From a checkpoint of a small transformer trained on Wikipedia: 12 layers, 470M tokens.
Each number is 500 + 50 x the weight over the matrix's rms, rounded and kept within 0 to 999. Layers, rows and columns count from 0. Numbers have three digits each.

# layer 9 MLP down (transposed), 1024x256, rms 0.11, rows 918-1023, columns 0-63
488415521501485518480383513379520550471494441559531455567596520451530546497467549511519485577522484606519531423386455547449479470541521525423504418549388493477527556557570446580432455552485515
480460477462508466425554406462527616573462576426487541575485426497517459533484556400555530564538510497556529502525426521449514498473491472413563467550474516445550502505482513504446507534466521
438460500475478574523523514533529397546519454531472512534419508417477503503482498493573513513470462568514512485514601499507467446490552504486495516451464476473472522531493444362462536463505541
429471538439529523554559473493434502549471513495483533480493444484584576495564542491541457539472521491473464381502480475467496512481530510547620512422450626438398508514527545470466510485482522
562487445525504473603481559510515570530517555481486452420454561532411416480520488424482487485503505450479544418482520548529383487563531528661463548507460493526586616566537449471458523555445450
543549519539574662516457427506507440453521563472503525482465468495508603493480481462423544439539546571544573433418473558518502548453470594491507449520413496493567594423566541495497431562509416
499530413501491564447663483444611419666490428565439522492519479451561559415496548516480595527485546524476510452398481533504518507539551539500460534462475502533538507448485506369462475510520505
510504515556469514482437550554390509569500523475550429457460516454517457495483370425546485479450497465511537505590472519482436434484507569605580470442510509524472445447438488507423554436596501
531525503435606500466582387529492456445347533415524411513516463505517553511524555462536449470465470399541496507488457559481560505562428667466493525459535479481538471514436397512507558571566444
558534498412588457568493427493552527525512433443507469517514529530453581559524537494485416466554484483493494517553434517471517487486498474508543482537443535529628624574546477505475458527402463
547397492539551568528398578541464467462560509502393495482468548519494475522456512537470408526468484421491481551564486450496506531500510472500470531512498596522484504493528500473590548434471522
493486478523575509433504473520451462465570439533534524498536592458472447434509457481557527477509462543608587491455493474520562466535531495519395537514479510495527494484572583623397478482596480
528513478412536526493495447473391399522544456545528539494631563469582506542498488408546450524509541573538441523518579518564480539503486491561521444552538571546452620426438466481530477579544404
468520491547455464512504470537538465533523501502476619545486464480504480478503434550559574538409580529544510476634519546511568435501499478524420454603529498504469551469482450572510501587488489
516523549506515438577554334530510467490455514496517514573515507489484488511546526546497511551586543506509454433557511538459587608454588450450633463521510518422499590568544521565524554410512478
607533453438545449536512433483528543564422466543544541462517442525579502366494543432442551467463441508490548444481448486497456478566466556549474456525502469467634433538412488550493526542459499
477524575518431537458455505604481476517489505490503585572540489617541517481470555470609520530559542566478465516545409540554446604476487441560603481488458482512545442528524487398457573498372543
521504494436454380532453489432417532547412462492569483486454461507481380505499513558501506465488424533435465477500480493478428520510502472532435479545435533516566506555541453511495485456548515
448487499494466555461521478541563527414483589459570581441456535465583483535473519460465522405399464509555448454504511545414474573556470473531459467446457523543504484564486468518411475554427578
611448530466558489485563515586516542513409521554532487506551512626524537446455394522541557506490531450489414521533535539466394463485554522485446444492565530508568493526509488516535485500435490
524609524534447487485546542560537598558587569543485512590489468501545507506477568577561437498480487479480505518589515497547507434581507517441540532544570494448477507461553510487492527443518494
500511513492482557449526482527490546439449394484489536499520466470426458505570426419489543517544445414480460548613461508578522482443636467518558535594456533513516454463438493477510507474484496
441529500492517522476513428609536507473493461552510459446599486473455432430544453469477432505549565491564443451501524566507415538498516466510496420621383493471460596590612533440500498441459502
501537555437478526602500497474372524529514505497474446564436512531463436592509418540583476411514426561521424501487476482492431468470585456488550567540476554433521515472492556528536512475473448
521501462498523500570511522451509535376503466473460495559598449517460426459455584475504539503466562454574516616554478523457503507472418502431553405413442458429417568457548570538524459543512545
411505475514498495498440498511531598493420477492563581530547518486481485499434476520489550497513561484435462539559421463405514487476471527528546542481528469451485524527470421526507526594495394
437483441545495437534533528486491521534535593527497488474504469474527596547510513373503568491494504465497561447407476457517547421533397492463534530570548529476568567576558459556479544476515461
479494556499466475544497525543480488449490556577520450527517505471556484542530464474467583457443476471505491506566443448472555474478461477441508577590472425551451530520433432558514393483501502
504542477515577504464460473508453493419524445471472439441505447539498517513375497462475375473574521598543515498431517460398499484609488558454568466472571516537510519482466525383509483502518498
571510495484466494374543504535535434508517507451423438456520389533550477490523539437436509505495481583465500500538512429423532494573514442563504481457464532476567503485550548540416516496470521
541496521452459461415506448519505565518471526537428469563483498475542550499511480551488487509540523535530436495449446483498528462418586472470456505511461567465489536524441534537475519421447502
495492449466484399494537542485413472535496468465552419524478507531451505580514529561536487492459476515551579527529439437571499550410462489524538565519506506600532431498460478465474550477465461
544588415544486480452588461603431501563507423485437518560578512422547438442511538475518508584435454541516501490459467483493546455459571520510482412527554502501504473460453469545479490533459545
495496396518516501544475494492523573451496506502510473489489557652546443471434575437589572481469537478477441497511522560510574591477491498508596492541380497507523464437574457413533532560487502
458545549495483500432434466578438485580404504491484470533514546520557525555420506486610461519433534527549451468462389421498411488605448432592456510544476502472551480493456461447484489561496500
503417527467613460609445430362544496457564534598476517399550466551511484478472571511519454486503579500484531485471517484428539420514501546382656424456534485458571490528546412590588509531438571
417486502480534551520523420498576474409574611513462460505512444538537490515479496490583464439445547438460507449552549655497402497435541604485599564491436490518501465544444538441416406416494457
502493478542565503466382441515490425438448477509479497429558496448472489505549452569586551583498518502399412446581530538504491459513425482524536520525537454430555422555606491588421466546578501
587478507458533480506504481484520380435624492459500490461508491555503466502436420494407511392511503453458403664511521560568530548512471494474476473529484532508548480426490436479566466398417485
555503466570512515446470470492501491534524425449517521511439475500528447455487498489459505570490435469563547522471486396551514490530500496536592456556473469532470499614487560556452493482603488
444462455501466509505484464474533469427534468519522482518518525522557511430529470545472553448417558504535481517502448497514556486482424528510445507470457413503485493425520504534391434508504498
478489488416522549557474493439497562507501407550445607426553499427502462562440508506498551506484504455502488483494557567395406513535474483576522556576395522491473497496422478547553415443468356
453478587460443520508494491464536555492510484451543390358592552537443534551581485517497446533515471489546465548514479472429492572561473566463471508493532577401509517500470424564472434469495513
487560525550538467523426456547512454450539533469443501560487549486414546466518470453434486559536409494421491442418498461374536444497520462485511572603382524477548495430472544486529519486519490
472554541469468518527465492388565425501519568453460472487573516452481551544496497518574459535558479484544478511535484518496509503406495455563439519442569518526436498368499466536433511498455503
477467500547497532388520460510563465510549480547582476488446530522471508567430533510490451549512440511496524512417596510459547454532502452466475543462541618413508548497517421457496514538496506
458600442470621457498534591482528365491504495510539532454534519524522545514466454498523581450582501501494486520531483538421489454514465504518500526545513473507520410525467491441525477457470521
620488517494424470513507445429550529480423489586506352511507522487525508424510529474449480464523548480456535483534512547484470474511528558553407471526574527547446483510543525345536591538519447
542457510496526442462554502479452483487503454519520470553408595438501530489528442492472528520600434496544511472606433492446462578493412558562512492470499478452476549464475438461574521535437543
547493460508400508455402513541457412571475523425526557485507440563583544438458524544407439466457501449497565513512551537431530537558487509539494500446592479410449495577519511522588474543463507
517487482468488575517511487543526397614441466543560543534505441466459452602492572528549518526440516545480520446549447524575472480493450495429476510535525488519461483504436441531469520430412508
412474598532497552563617503498560501415429513531465419554533498538477501425470567512555555422464516552524426511530402511542512456487525511574500524552445488501528553391482485501511425483509488
560440445471462475554504523501526473417555518534497524544444467498479463531452583492497431498592466450566441461427476381494580577529502517431536451428611512508499422549488482435422521568566410
570526520459579423553523521578465556472542526482508451595372521492458532457428530494493432536495477475493447428402469460570484471492566474414511562473496520504499515510488509555491476449588476
502547529515477483549582517533472467444490459386500456520495522434553529316455528561474379523536498433382493556574491415589403460490518457491507537539585548425503638418573488543494456483605534
467456521405567450410441461492507540539527506469469523458479491577395485463488498530515491468472524507492494476455526558474521503468518612429534438473514511586497488502419468538466496523447587
477510478562449504547486522607502500461507485502459565526469485532572517566600511416586424490566465476534593545562380518576483410543552575479519560502544477490474503512517437451565494472484558
447549479467426448613500528482523452574495496480460508507534462526512507472557564525466477470489467561576530493536482470613486537486527458437570450555531525463478532534560529523523506509466401
522524524459360494469495542511558488479429509411533437442439489540628492497512551503498444433455468436474497503414533486464547465473500521426532382511457507452515562476471552558487469562551469
414449533491483584529535541468570539557497507468455445571498440440584524489389546559578541400503416496597516475500535512410516448497469501606450438522545506538565467512551488533493461470544456
582496531520406501527468475421472463513469452521513532482577640413482546496502600487496499527503533546487567419399587516531481488464443479423459577522494477422489532506412505507439424480469481
387458404471620465521540613334646599489545490468441463539418478487425514466515498508469486468439542510531567499472519478372474436513349528543478489493493523510525474471451531578476547504509604
581595474450420557463503459454450495466599486536510548488496502437455568549496503389477460517394490560576615561462485447514529525492513479559427504472570465496567478551525555450421513567629502
557482490550485527482512447488436582480508529501530441476499597467501543456486481487541496499509508464487498581472483488479502522438570446501469496560472484538421472548463503492567432483538480
588433524431502430473411492497394521452511439446598472521500507514485492407429494520527466551472445522458541478541478582523392487491534446512551397470434528483477504458462524541494470448504521
465521556455497511450465416551491523463440506602496502478483532511486495487444438392547512632504452507380536358409517498583499587487474533468577583497495477462480466517494543493469493526475500
433457520612573534471555508539529446378538460546564542455389583513511554488491531548450472519531481479493551542498502606513537510496518426527463483573513495481404583438453474513491471542498468
565502517611557522476518593536562513533524520429516566421536449631489484463406547488476450454428462559454478515436372386399466552461515488545553521385483407465515460544464517500531509511510471
427425422480489500523595479493569590516550516500533484503567433493504506558436583565561468440460402505530500519467479564469532451525456562461480443500503538539494537570493548434468455375527413
447528513516483513522466466590524515452544508570509514518476604562462469619462451489506558409484504460535461517406423436512493602493469551451536497587519508461429488514499500517453470490471540
411471462543478578440446427519505434511496536535450409440546561468492464547475363563478510530504492495358585502460492553512438559397448471517456499505480496510470430485472486538488420550500511
554541515585565499417529525413516490546494482531552524485533485506451534519498475565455525528495377404518524453603573452470529585591475459480517488467583461488448431488508560475489594549497402
417527453456504531485480550400559511542481501496506489551435498525536507578536451548470514456511542515506471502552420557450496541553509544443504508556451401494522529436444445436489536503522492
462520483561414495419454512587444470564466466493508511590405478539479491441447449463473462518494512442546558530531526506578530487605588574459455491464489515508470667397457506478500549558504544
497511491447573501522385444466434502485440518566480555529453406482467446442422512411554455430492446444472609501528509564583463430541460560532472509562543615533503440533499522537496410410480427
468512525509507515481487413492600450434446462467622645423525577483542448513508526589514445490564492505429483428457433545533517470471519508488500517545471457436555592585534493481605528496530478
514513525580463538469525470479532438536462493481378508424576638444572437419515515523559413555513424588464571484435491577441488588417551538530488440481512496450509512498582480473490408450434484
531471539485473444490469488462479475507564494491499402555480532499448484527469500569483566525477487475514530399512559472519503507581365532564409488472457474456470514423468498455532480539480495
570518469560517483401479449468500532466470431543538498491539555516480547498542567494516405533485606560550478545476456472382471504558439546474442430437454461467456512490478466444560541501434392
455457475486550497449370526632507447460563581458547491471563538471488560522521500517538525555491567488453536491534448608543533501449571489569517539485558400447518511485428472568490377472586521
517406454606543526513508498430507491466505478466534541563460429550492453462526589509537479529470487565543475446501580453469468442450468546516608451507477514455479449610471498538457570488418498
460521499483519472465530493538446458397543506499510537532514501479489468540510524458499438512447556544523528473479533542496475446541515450491372513387439495576548522430493437586522470469374493
492571544593485474473482537510429520523538445497530460452536550494439505462552438503485510505571552574480556512485547522481439522462403425497485534480529541478475472459501547486533524491449451
544512404470586558497490527472515540489524520462440666477583497574451498579554565454519436498578497548517582553523469489575546529556532532570444486397425446592522440587550546397633471504460464
533441397509565446441569520576523483428488470495471522541481529520544504479444476407561494367516472484484493506468505526466475459605500453557580488379458554429515518460494519492512409502494503
458471459621481486462393547460476501539542489552461487509496432477546494440591523547477512532498514499510569510469521549448542486502583500424417530476543593579584497475551462458333507407515568
496451520455600515538546483518483516451506534506417433546543534521427535549497490492523502482465528473476545533553560487545604553475476519479518497496515544532485516377594394525440456483501504
447525503557433506478483539477494491467519463544554458485495522544542502491445458461465466432552502509502462493530538589556496519468495534504498475529519464475512479531503574507515598509503465
452594452606560427532586526570520506494580546514540428466400475481468491429498364512510556467385512483568489488521549623505519528496490467499528429492532548610449451519513562511570540607461557
498458520420431472505484495547504448498479574387497548408510466567490434531443489465590494490476599528517517434494448546458439505507495499456464520550507470475554493483426460443557469473498385
494466328538556517545516502421420488488518495507469484441477531538605612466506472577466464593530435458450493472582515573448567509391529520503563433593424524509499417516432589497436464445528410
409454632550541525511621548455540550523437464532596532501520354552575593473437385465487384550548430445516452545655580616534410499610486541426492488496465465507490483475468505560508550549593488
431485388464535579608546532545438557481483571481532512455514484624489490509459550482408518513527503460468592475523479562535461530538499507497506563438498502436439533577492451519585554504548476
538470554697411477534320455524531568539456464502431416476444418543526474532415465495534500547488534541519431455463471530420492449463475491546421451525459391521549527439526460502420517509484536
504544359502567490443519410464574594492482509432543510540613405577578521514480490505455556498524552348505442500440472533562451526498484528543477389499519536537463536434504453510498541478500566
467479545558453503477447465434530495488526487630485475520471498479481500488595492459514379435433578587469510432491502519405578573573471600481467461554463521505477474501528480491473549559586562
486463529469554473526483533587371480489471438495479447480454497463489564509395478473504553431519497568557429481519509542509402596489533417536625503543580462556532340582415536495510463440549500
510552475534470544478491479472457573491520507481446575509547508493501496536505533475496454526468507504554539548468480474546443442502534485451511550512583549478536457474575508557612528542556539
519431605506547420445443519549452531580431389505502483488502463526468469549568464514555513505516510460521420498519546561443435483465459476542465484554498464555434471501493554404495454520481562
467478479445503635607545454583520483508542514547452517391447504497576488486459578439553512489477446445414485482551528588567541567539495492466544619537443402508573458407530569554444495496493542
482537613520477467504496427548493485475530499493622492502459500400542408496483462483536487451556448533577481485535461582465476504516478408505476505533518492434540374673470463470512420495492430
620485504449480657571494497455481521576479496442528516559448408501456433458567487491493525536501424531527445545511491505481536444623604602488540536441437522545479488534439393521485507592459566
505440453496613493506462543520542520497516471508375466535518590524494568421534544502522463447488477580486530450453490470490447464483527500445437505566600566478344542569472436434502512532519516
496489459573473467419508487471434506485481562495387543554451458512480511473548517530500510534555556466505513461565489547505512419413510445524505540578437428606586499468533538437536495471550495
538519511480569512505527548497456503490505501495544530554485419481461471499476469508498564529519528500460549502503553537474480520513440487419575506526459501456499526542494501556435564503620545
499556499535519536578612494496510522476444583532458553478448509495499481499495454531432424364473498551484574486480541521504437552425490497470457469504527430462534505423431471502486467416561533
# layer 9 MLP up, 1024x256, rms 0.106, rows 919-1023, columns 0-63
466574495546490491436529454506489488537534425470424442542412528563468480462481435468425483593456506515479592514453422582457564569512520385408447582486460558499520439577506498515430512537474532
481440487516456528471542532504510455549530511477562559441495416552567466498486445487502483492535440604528563497384533405526459399461502498497446409505448504537522519519508600488573493559575504
540457565508566435454457491460512491470479432505429424438480543450516488543421460504513480516509501537462518491475466522379533503495523555453464469452545586592486521414519592509487529545430436
519547538468539473486519490465514514556512511425497541465476557530574617616516513503500497478558537560515573549560470541456555472470511451486519542511520508528509499481480449514587409475502524
401460422446532517462493464545391501431503470523484538441533373421513532508545558552493417504579494501474475549400454375498554487463587439414500470437586481562494506512516503451498481476518382
469510485480453472537507456562561481415473452468521503572556403433521535529519508478472434550541583569492428504466523447449527521491480517512501403490467529557490463466549464490447419513541523
483483453540431461534559489469512508552560475449471512488577506498524493532428484467477466528525508551471460468511496490416484527506446527457427489566542491503533425573471508535541531451543514
450529404514504484519519559578518442427487479444411479483555566483540463468503525494472411513488523428575418471507481514534447519553505529537473484524493498517464535424414455507456487540520500
461474420544523559584518529443509463575509470445503424531513476555519479657475498564541539387497514503445396443435425544461546481502451539547522552527520471489546447474428574458484511372498424
438507472498484555630499559526430452516507593497529412467468478481475516583518599518553514558473502486474538468558530570495432465532542563543489520531431592520514561472494458505531454575507489
493472415440510499604536499516502526462498541621421517454450384532360490516474593444495553497530502524623449562475515442424479604517444518499575483594452480544481486469489497546528497596527459
421434511526512476431506449543432516560529519493465505443601585513404496467545534552501424524541486522480537538463487495443474452525459586557445480572488525477500481425497471543549480505487572
521455483532481401466578513478470517531652577506454507642453556551565519448558498557529507509452592475564558465533558492404477483480404463580574484585507487477464446508478496519387465487534566
455435504523517491534652528527493528551533421399535584584494504591433511494467518461503403458509492470544512498492569587515528508525498514542465398542522480369532540534383465451599527574527458
527496483452465552486626536496538544385548625442521474529452422421416457526398540463532519520527572519482488510497528461552526543550403408500512508515487463527525472489606500526459343562528544
555531517527608519556572560576593446509554524515563507502662571417572531420488454466534531546492606528447481416536526491472511447449513510509525484530494499541451534485569506529399572471525454
525494534444532502505611561556525486503466550450475543518524518562482428530464531412485556513412530552459571602484583545491539534493456572539464496462532383509436543490487508612573527501488453
552504568517516463527455483496553513589447469492553503627582414411424496539477476485596405478508496489500591487546411519539490523425415527517531477423512468440529467518511478560538549413498471
578416520527539369601539568543452458578450487481420548471603564513521471537571415510445470514568536487633453553572475565486489413536542441433493555517578458455491555554531494529376504454524461
510553431556495481479458522559537432507501438532538529487508546433519526546404443478517501473513476527454538407498575556433477450564494462473527434501533567523536473528562524453478468539514468
619500462524439584495564517445548477502490559570486581494524496531454635438506547460504515495469562574486561467443515490505500595582525527465397598482464465506529589446537516479552383597511410
542524513482495545484533472401481478485437515510434420582575602498473441552452437581519444554501570476507458515453573498452569529547448442533483500457514512522492494553481490545488462584476554
487479515533548451499552498517519479532445586562492508493523525566453494461513611487472543475619488508497504497473501514559570495421562543500451547500463466540555483551555534559539468535519456
512561481558564533514506515434570521506562531414470531503501506430542451524445493485490413446511580479549512612537544543549571473482539452472451432526414496471490521465471531557458500471561584
545558508512532508545492467510517462482450520509463521506550467496457535579470417531481427470576492563498513562549483526482492454526429393511396571455494532549418446539525495445608507566593465
401494621570512541589580515509486497501594451522519437539643371556543431542523544619380490493582519544471491513491503480556448496484535437494518496443509547484484564407520523474589543503489487
510399566490514492541628400452502482505475644569439542493495468591524489510521484479446458443514585473516502576418408459443526540579507525443461470489553429476452505437489401440443499549566514
438535508544504485525552504487510513476410531487480510502534456505455566468528573487536553456447496453531493575518491516505417508439461563523536583537466565419455463437526542517499449459520489
504506475560511493495501487447475464415527510583475493560422556376538396449502440481595495431540452432510488525577577472463469597465504465443472506407532490504521549465510505515453498553452497
423539487531517502486540547499511545489490517515515510488509511470508457406596436491420472478498540525498543476469534531491486464517434510481517514550409403594498526523486425498456452547527466
542475537516588471490558436488630468414473543480462582533511460537505535485600517520488443520415467454473594503463485558552492462447513523462530534527588484530506574476605516464546462566571539
599515585543566495488367506463503417537492541453498485490492501494527548486480492510510493558544524498375457625531520619518503512542442570590551483540556584522514345592457477329422470564515467
528482539511464500526553504420463491598491480425559446532446509504556462432506521548408494489559424473537479545473478473464465389486455503450540542585500452487470425555538544532515525574532581
560505483539492556484449528565481481576494573505440493491505515488522531479456464579547499527481495517504483585488484329439455442483508638423435446490459475580517418615423537394496555420471495
634522429514542398580464463550526476566483457497466428369450594508450537568515482515473503478452467490431570505517552520394497484466479484551524451489567459483485506572519554623509453475541525
435545527505505540459480495526485469556572541576481469518446426481449578429451468548495403499364408507499402392576536587522447556478466499469507555491465486536469475402518502547384419534415472
514466585524571551456533630523447426545524496464482530548382565552539522468523471495485474495466445465435485419419547523486487481563501452410488434521588509564567517556588509612479506517516394
575403561474517485556500500471517499506487491497539490469472492482591478494574509512490464447519480569455521525491501488422506492504492381556475507539594491494534527528581458465419490418473486
497492520584522498452639521526478531614548545534441448503490390580501601439486589435487457421470512490485517465467532495504454487576513481448464529535505533442574479453483549444506469608556454
521538431455453450550458491463511627389551391489567479516421494510513553531537466499569471487486400485500475510524430514505497513493566467477458567524530517484537492466430528464517382488526463
426472460495627533459471526511449480545500417469447509522478522455529459464583502490570463406484447541515505489529505480454469563481517563552536538440505515483459504417562537468478447419521526
557572420608534368573522542561469443561475444554429454586504514524496501403438448502468546489512482550539522431436522564522555498445514481518486477410484441473502507460483546518480535458521542
426499573468552566504500446434540437586488488552490542451505373592409479478505515472479502453580454523466431482473545503457455526525661468517493496373529581496490503476495592460553478556513548
421434544438528439558515493477454453509481515488399488471448513425523530472507504461485505470513500470502573419446590480450522516486489509412483565564501513432598494558456425506522429521498573
500470466496543427377549473551389458551482520500449518517484475549599455470426378516461547536496474527530498564491532449526533437460543494531457503516539620491508553601453531462533554480445479
490745525468380400531407454445519353529448457511532572576418512464456452534470514540566527518477482466451469466488568459563520511470538503521519443536433430547514556449455443388510445518511552
559459539499517510570485518425476491516479587437481487407417568554491550482517539480551494538513507533549510467496481483428528450505504489446512474471534493557515512576549510446532449478479553
331426515456488542443514483513432506452452522474488440426495492520521533509523480546481449415498560621485509568522476501554590415451421497463487523452607417552518495446518472530559539440486460
530519450485550527557532530535493427545577511498552554484549424465533504451521408614407457449486461519564523373448500604482486596564428612527528510532513478476506455506569535555583553419580476
486425537454599504507513510532503426484398497579451475492524523427483467428511474437453533504453485464525536491554480565479440511485574536503503530531538506532383460536474500533451458481526494
502485447482574519484585445487484466491500420517528482564467502461401451554568463473544428521471449534567421466437541448478538534480459460419486504468527403462448542450492540555438484492502475
538568547544538518491483551552456472616514504554411474458608521461544529455463419496518456420550540458508527508549493494507478508452437455567434476446470508474484553427480536536590501485445575
413429462537552441460513559367426659513360450493482507449486463441504545473535553535478514534590516549503503526531546562515589582392522513574498375557526390470485558587532494569562483499531469
427475525541479636540465551519561452484429483412366496410465551416507452467530590473531506460495510522471513644569540553467574517464472537519534501511449563564609608487450476531492588494571531
452489427454579573535450484466505500414497423455513536477436486505573502484430468588539461583512563472563516481464539501534477395546495464524480477584449608477465574496541544487556449476425503
466449466471472417515594586541506536371553441378446437540500532539595522463533573479362454407491364485469484522443501447549477493481529540541485428413439417571586535561491497532426501430572571
465457533567479523492473531367421423538537480565503472571379571444369392509492466578442556483483546476564514429459452370471434500456566567468485492520559493524503460467554485423588444484515491
482564429499523521450573481505541506582486510527548435498488494453519553540509481454530515453436497558491513408550477609489443448478421537484488466509551576508551502511507579498545551485436477
607504557545613546544544515495444445461471468539552531495532488550555478449461540494510521574517477555506639473465527569433479524434517381465535570500572513559523505545611499455506454464486583
523556459488508494475461491528602445523438512540474596473502524529541584377522550622492467464479543545427472429578506469496511513463543540488475521555563484529471450490400395404600474461516470
537479555577457521531502618511487570534528473403469501469609514553538478512485444398415467549460568497518452392414543554497430483518453461527468403449537588563520531414556471462520468490509475
419539599528480532518541494682533543543539535528416533585552475459483453520495491542373478523494499496580563558516526513456453534490525633472451478488436517598567489452582489437498470422493553
490500446552529482477485523526499518509481413522511552504454408455526543517525472453453517469487485565523517384527515518475516504452451490534422541536540581556534477543512432507468552572528491
497508484489477529534551496551450517554452432489397478482481528488571471505461514525529491665503353497537482500489465486571513554500519464577517491524572481603448523508557514556496488600428505
513538507507598510527531516499476522466468608513462510469551557559399543500620549475508522488490521491514541565476632444586436430584433545568525500551498480524523501557495484400616480502458437
451441537583487582474571472410511486634488549517469500496479575384513403452516437554443591467441504515509482485484620531429503424479507510561422547536534540564495545393528467573504412537408617
449485531492486576492489545503437490518462467471562415478451562492452561485500551390423369514557577497563430556388478381562513552494417485433535531483441455447462517475565569464477532517654504
503487515451528420479464505578553521476505590483477445457416550622613415583503573521584507422527482558548431492498430481374504418482462441560438529483392541445525535548450559409552523603533574
521373452506506419511501399434522484553528436414516548467502443488569550580485479547534497489508540480567459521509439559497500497448500450524446462601630499503539554480468539530496490437450515
498515440610646526491489529528509534490476513481518403383565546401506469498526531497546526427498498507449500416550544463476615549462561595488452574527565495554423501599427505491523505497495575
557604502542569431428383447535504465534457541593506423638482504450423541522496403475535579544535479528512503504551537547419496444423574436571456489441497518581415551445469486418504520480535461
493534658475541545552494567494468503481459573509477493511544466464503561467453510503486463539488517450453375521499553441522472419482501453537515487467480521492573443526493499455481497453490512
462580479489495505580465489553480451531431533527491511494540482484540586501506577487406482396468487538423504566479535538571551401499522549526373540472438469542516378500379430513543536532501414
611461496469599458519541559477566551479451488465456445562474507428464463526422465466409444566462502557434483494462488469460491503557543579501358499455579535473500570480633447584526550497483472
568541537504537455544425511418478454505490493500476486519472561551385505467426390416510503531533532454536494538546493503493549489579419526583500529426522528560498553496441464525485528470525510
446465583447505538498473490516408482451575465504444451444489530522503542469524443462562585591506546399557548506507520487557597447539492575417572531534581454479495524438413555594535566484546534
536518496604540465449472484420501464449485453517496518502499595487469501501492531484523596508493539482509545524460469617503450440517498443593425559555451415468449492579542434534561476484513560
515473524504481540582511488483569493580526410519498472535533519508543376510510423434431650556545539386390455536441533533555474539446522481484505569602513476532470520448421461561491531482429454
462435512539465471484564536478496487521488409424445422469556602427451514516453470488535499470374512545432472581428536378599450503519476491470468392508494464506446514439547534583444530507565536
567456532478545468553561502530527533475488596520571444463501445364511492587455471512515545489438573533522532516524508495498469458414486536496553581557457499505451429481527431504472481385509525
502519574504490528507550535518583548506517536417507482592502396491466527475584508522445493492430463518549530492472324474473507463496393597430515489438378540576526492524486538585486534623476555
604522521422563555412474509512558533440559522516566499489603469466512507489549553491436586557450544482497455533528442499509538442483527578563482481497492514595484559494538496480587424539496596
437451534602536502527510490429540460538487400457472531490550498512504486527450561466526549524430478572435421466379497608472455498518533457490508467559336601439433518517454542566640483595458552
478516585488491568449506490478554529460452500530494531511576468461511494432495541569573505557525528478515436522475531511427461481579568522374482505534553468459464620482424555583509445519539453
501432485523518449549555537494402528443412515560458529386474517468450573477509527478518514534552582483554504448434559481462512512489482481514437383491471545558524602543532491629423471589485528
510478507542561492538483513536396383490453558432534475450517540532441503545568519478510479541459584445483480504635525480513446408528494493530457517516494498529497581464488489511454481494500516
534461478487532507538484498525488471614564482448562537566491465522581478579466528510524394486508389602564456493514504439553501498550447590501542450463568608475501495492574496560431555522513532
513520469559526569500526494506486428516430487506504493523506466487559506536498539511412445455576487519523498518523460378526518483521513467503548521483479488527499469464512551520454476421511478
474533554536540573559474542555490390511514522490511498473471482530499498529416538535539514550515472455498595435565469447536542482415466442516420497554476514514502523497552468462519555491504475
506521472475428522565421475526496462471533496424579436487461525455471427588439526425500453484502479474432493569532609421427439505446466516507494420575496499533548539461418592549544467522502516
523476544542500372502511479488460521493477487492532439477498477518473563538577507510578500587561523509623534525516462581518424412563544456505488473534446540583457547433499496415512452482498526
555599562436503528511522448639500436523509493571466536534486459508435504522428489562483451536561504532441545563467503529445449455485467502497483516635477555504525455515487515472440573555465607
429500469319527429466629578477561364477467532490501504532559502515425480438432548503554457522542511429444467475528523549529526524493533576508486478462534514424468455465518513516538479527537513
461483509517496462476462560530488486551666564591440601429484492529438432476480445440441472468457574448544479505511491519516500509543562690437521443425450550490490521574515482498481408445544516
401526560495529536526472474438456503579440585495561465523551521444495552521440480507478411485506538540531559534445523456467596500511522553553565572485544525545604461464540533469530399530586565
384610598494499520492574420564619484509450562573426520586618445412569535551397569506437450501453434426581511536534488491491510399456451460500443483497477431466528505418512569578513528516594566
401578476554509487540506472479469539476420447550461510396541416507536486568439589489503553534456541512489542457542464525475565468568500530512439531553473430519479500529512488451604513514558613
647559515482505508537464497559471495438487485600473641461472504510473518490543560537503445518570557521445566441491503532528503542420462549438516470573460545587472403477450547574438458576478497
503548424525574482599531517624524458593453450440470476449452504484547387439525537534489479415519503474428512508565446439451546518477557395551485506489470429495572532452472503497473481468494553
474516429545498472437490456354430495445539546483529522510510504517406523480421569497524518571475530447547459526520515488464469478519500411469555419553469471570501467572435524536507466602503530
465521496493566454494474500477466564510453406517457443490545517457435459416421515361541467565510505479559547517521561478496419528454476519522441490491523508475498584498456498554483487442519477
471481483483537489491546556556405511486461469502516503561454497570418445467537495612388516475484505574559440565432456479544518500503481566462438449477547475588441410434578470534484525562467472
514496541444487507523569533513519463559521558563456571479555540519521511524462511449535493584518374546441487505506418493429652540515486501491475536425540480421470527502526511512473468479484529
533501558542495508539533446449482484432477523447470492551490450550456434563446520549464503603517424522552569570471570465450468527531585487552516571533474481597520470413444556416444568458485565
577517415479537509606534505442500529528430513537356546528515426484501503591438550555548493564515373457416444543515405518501498567539477486398508566509442515533522588457454475431501517476523467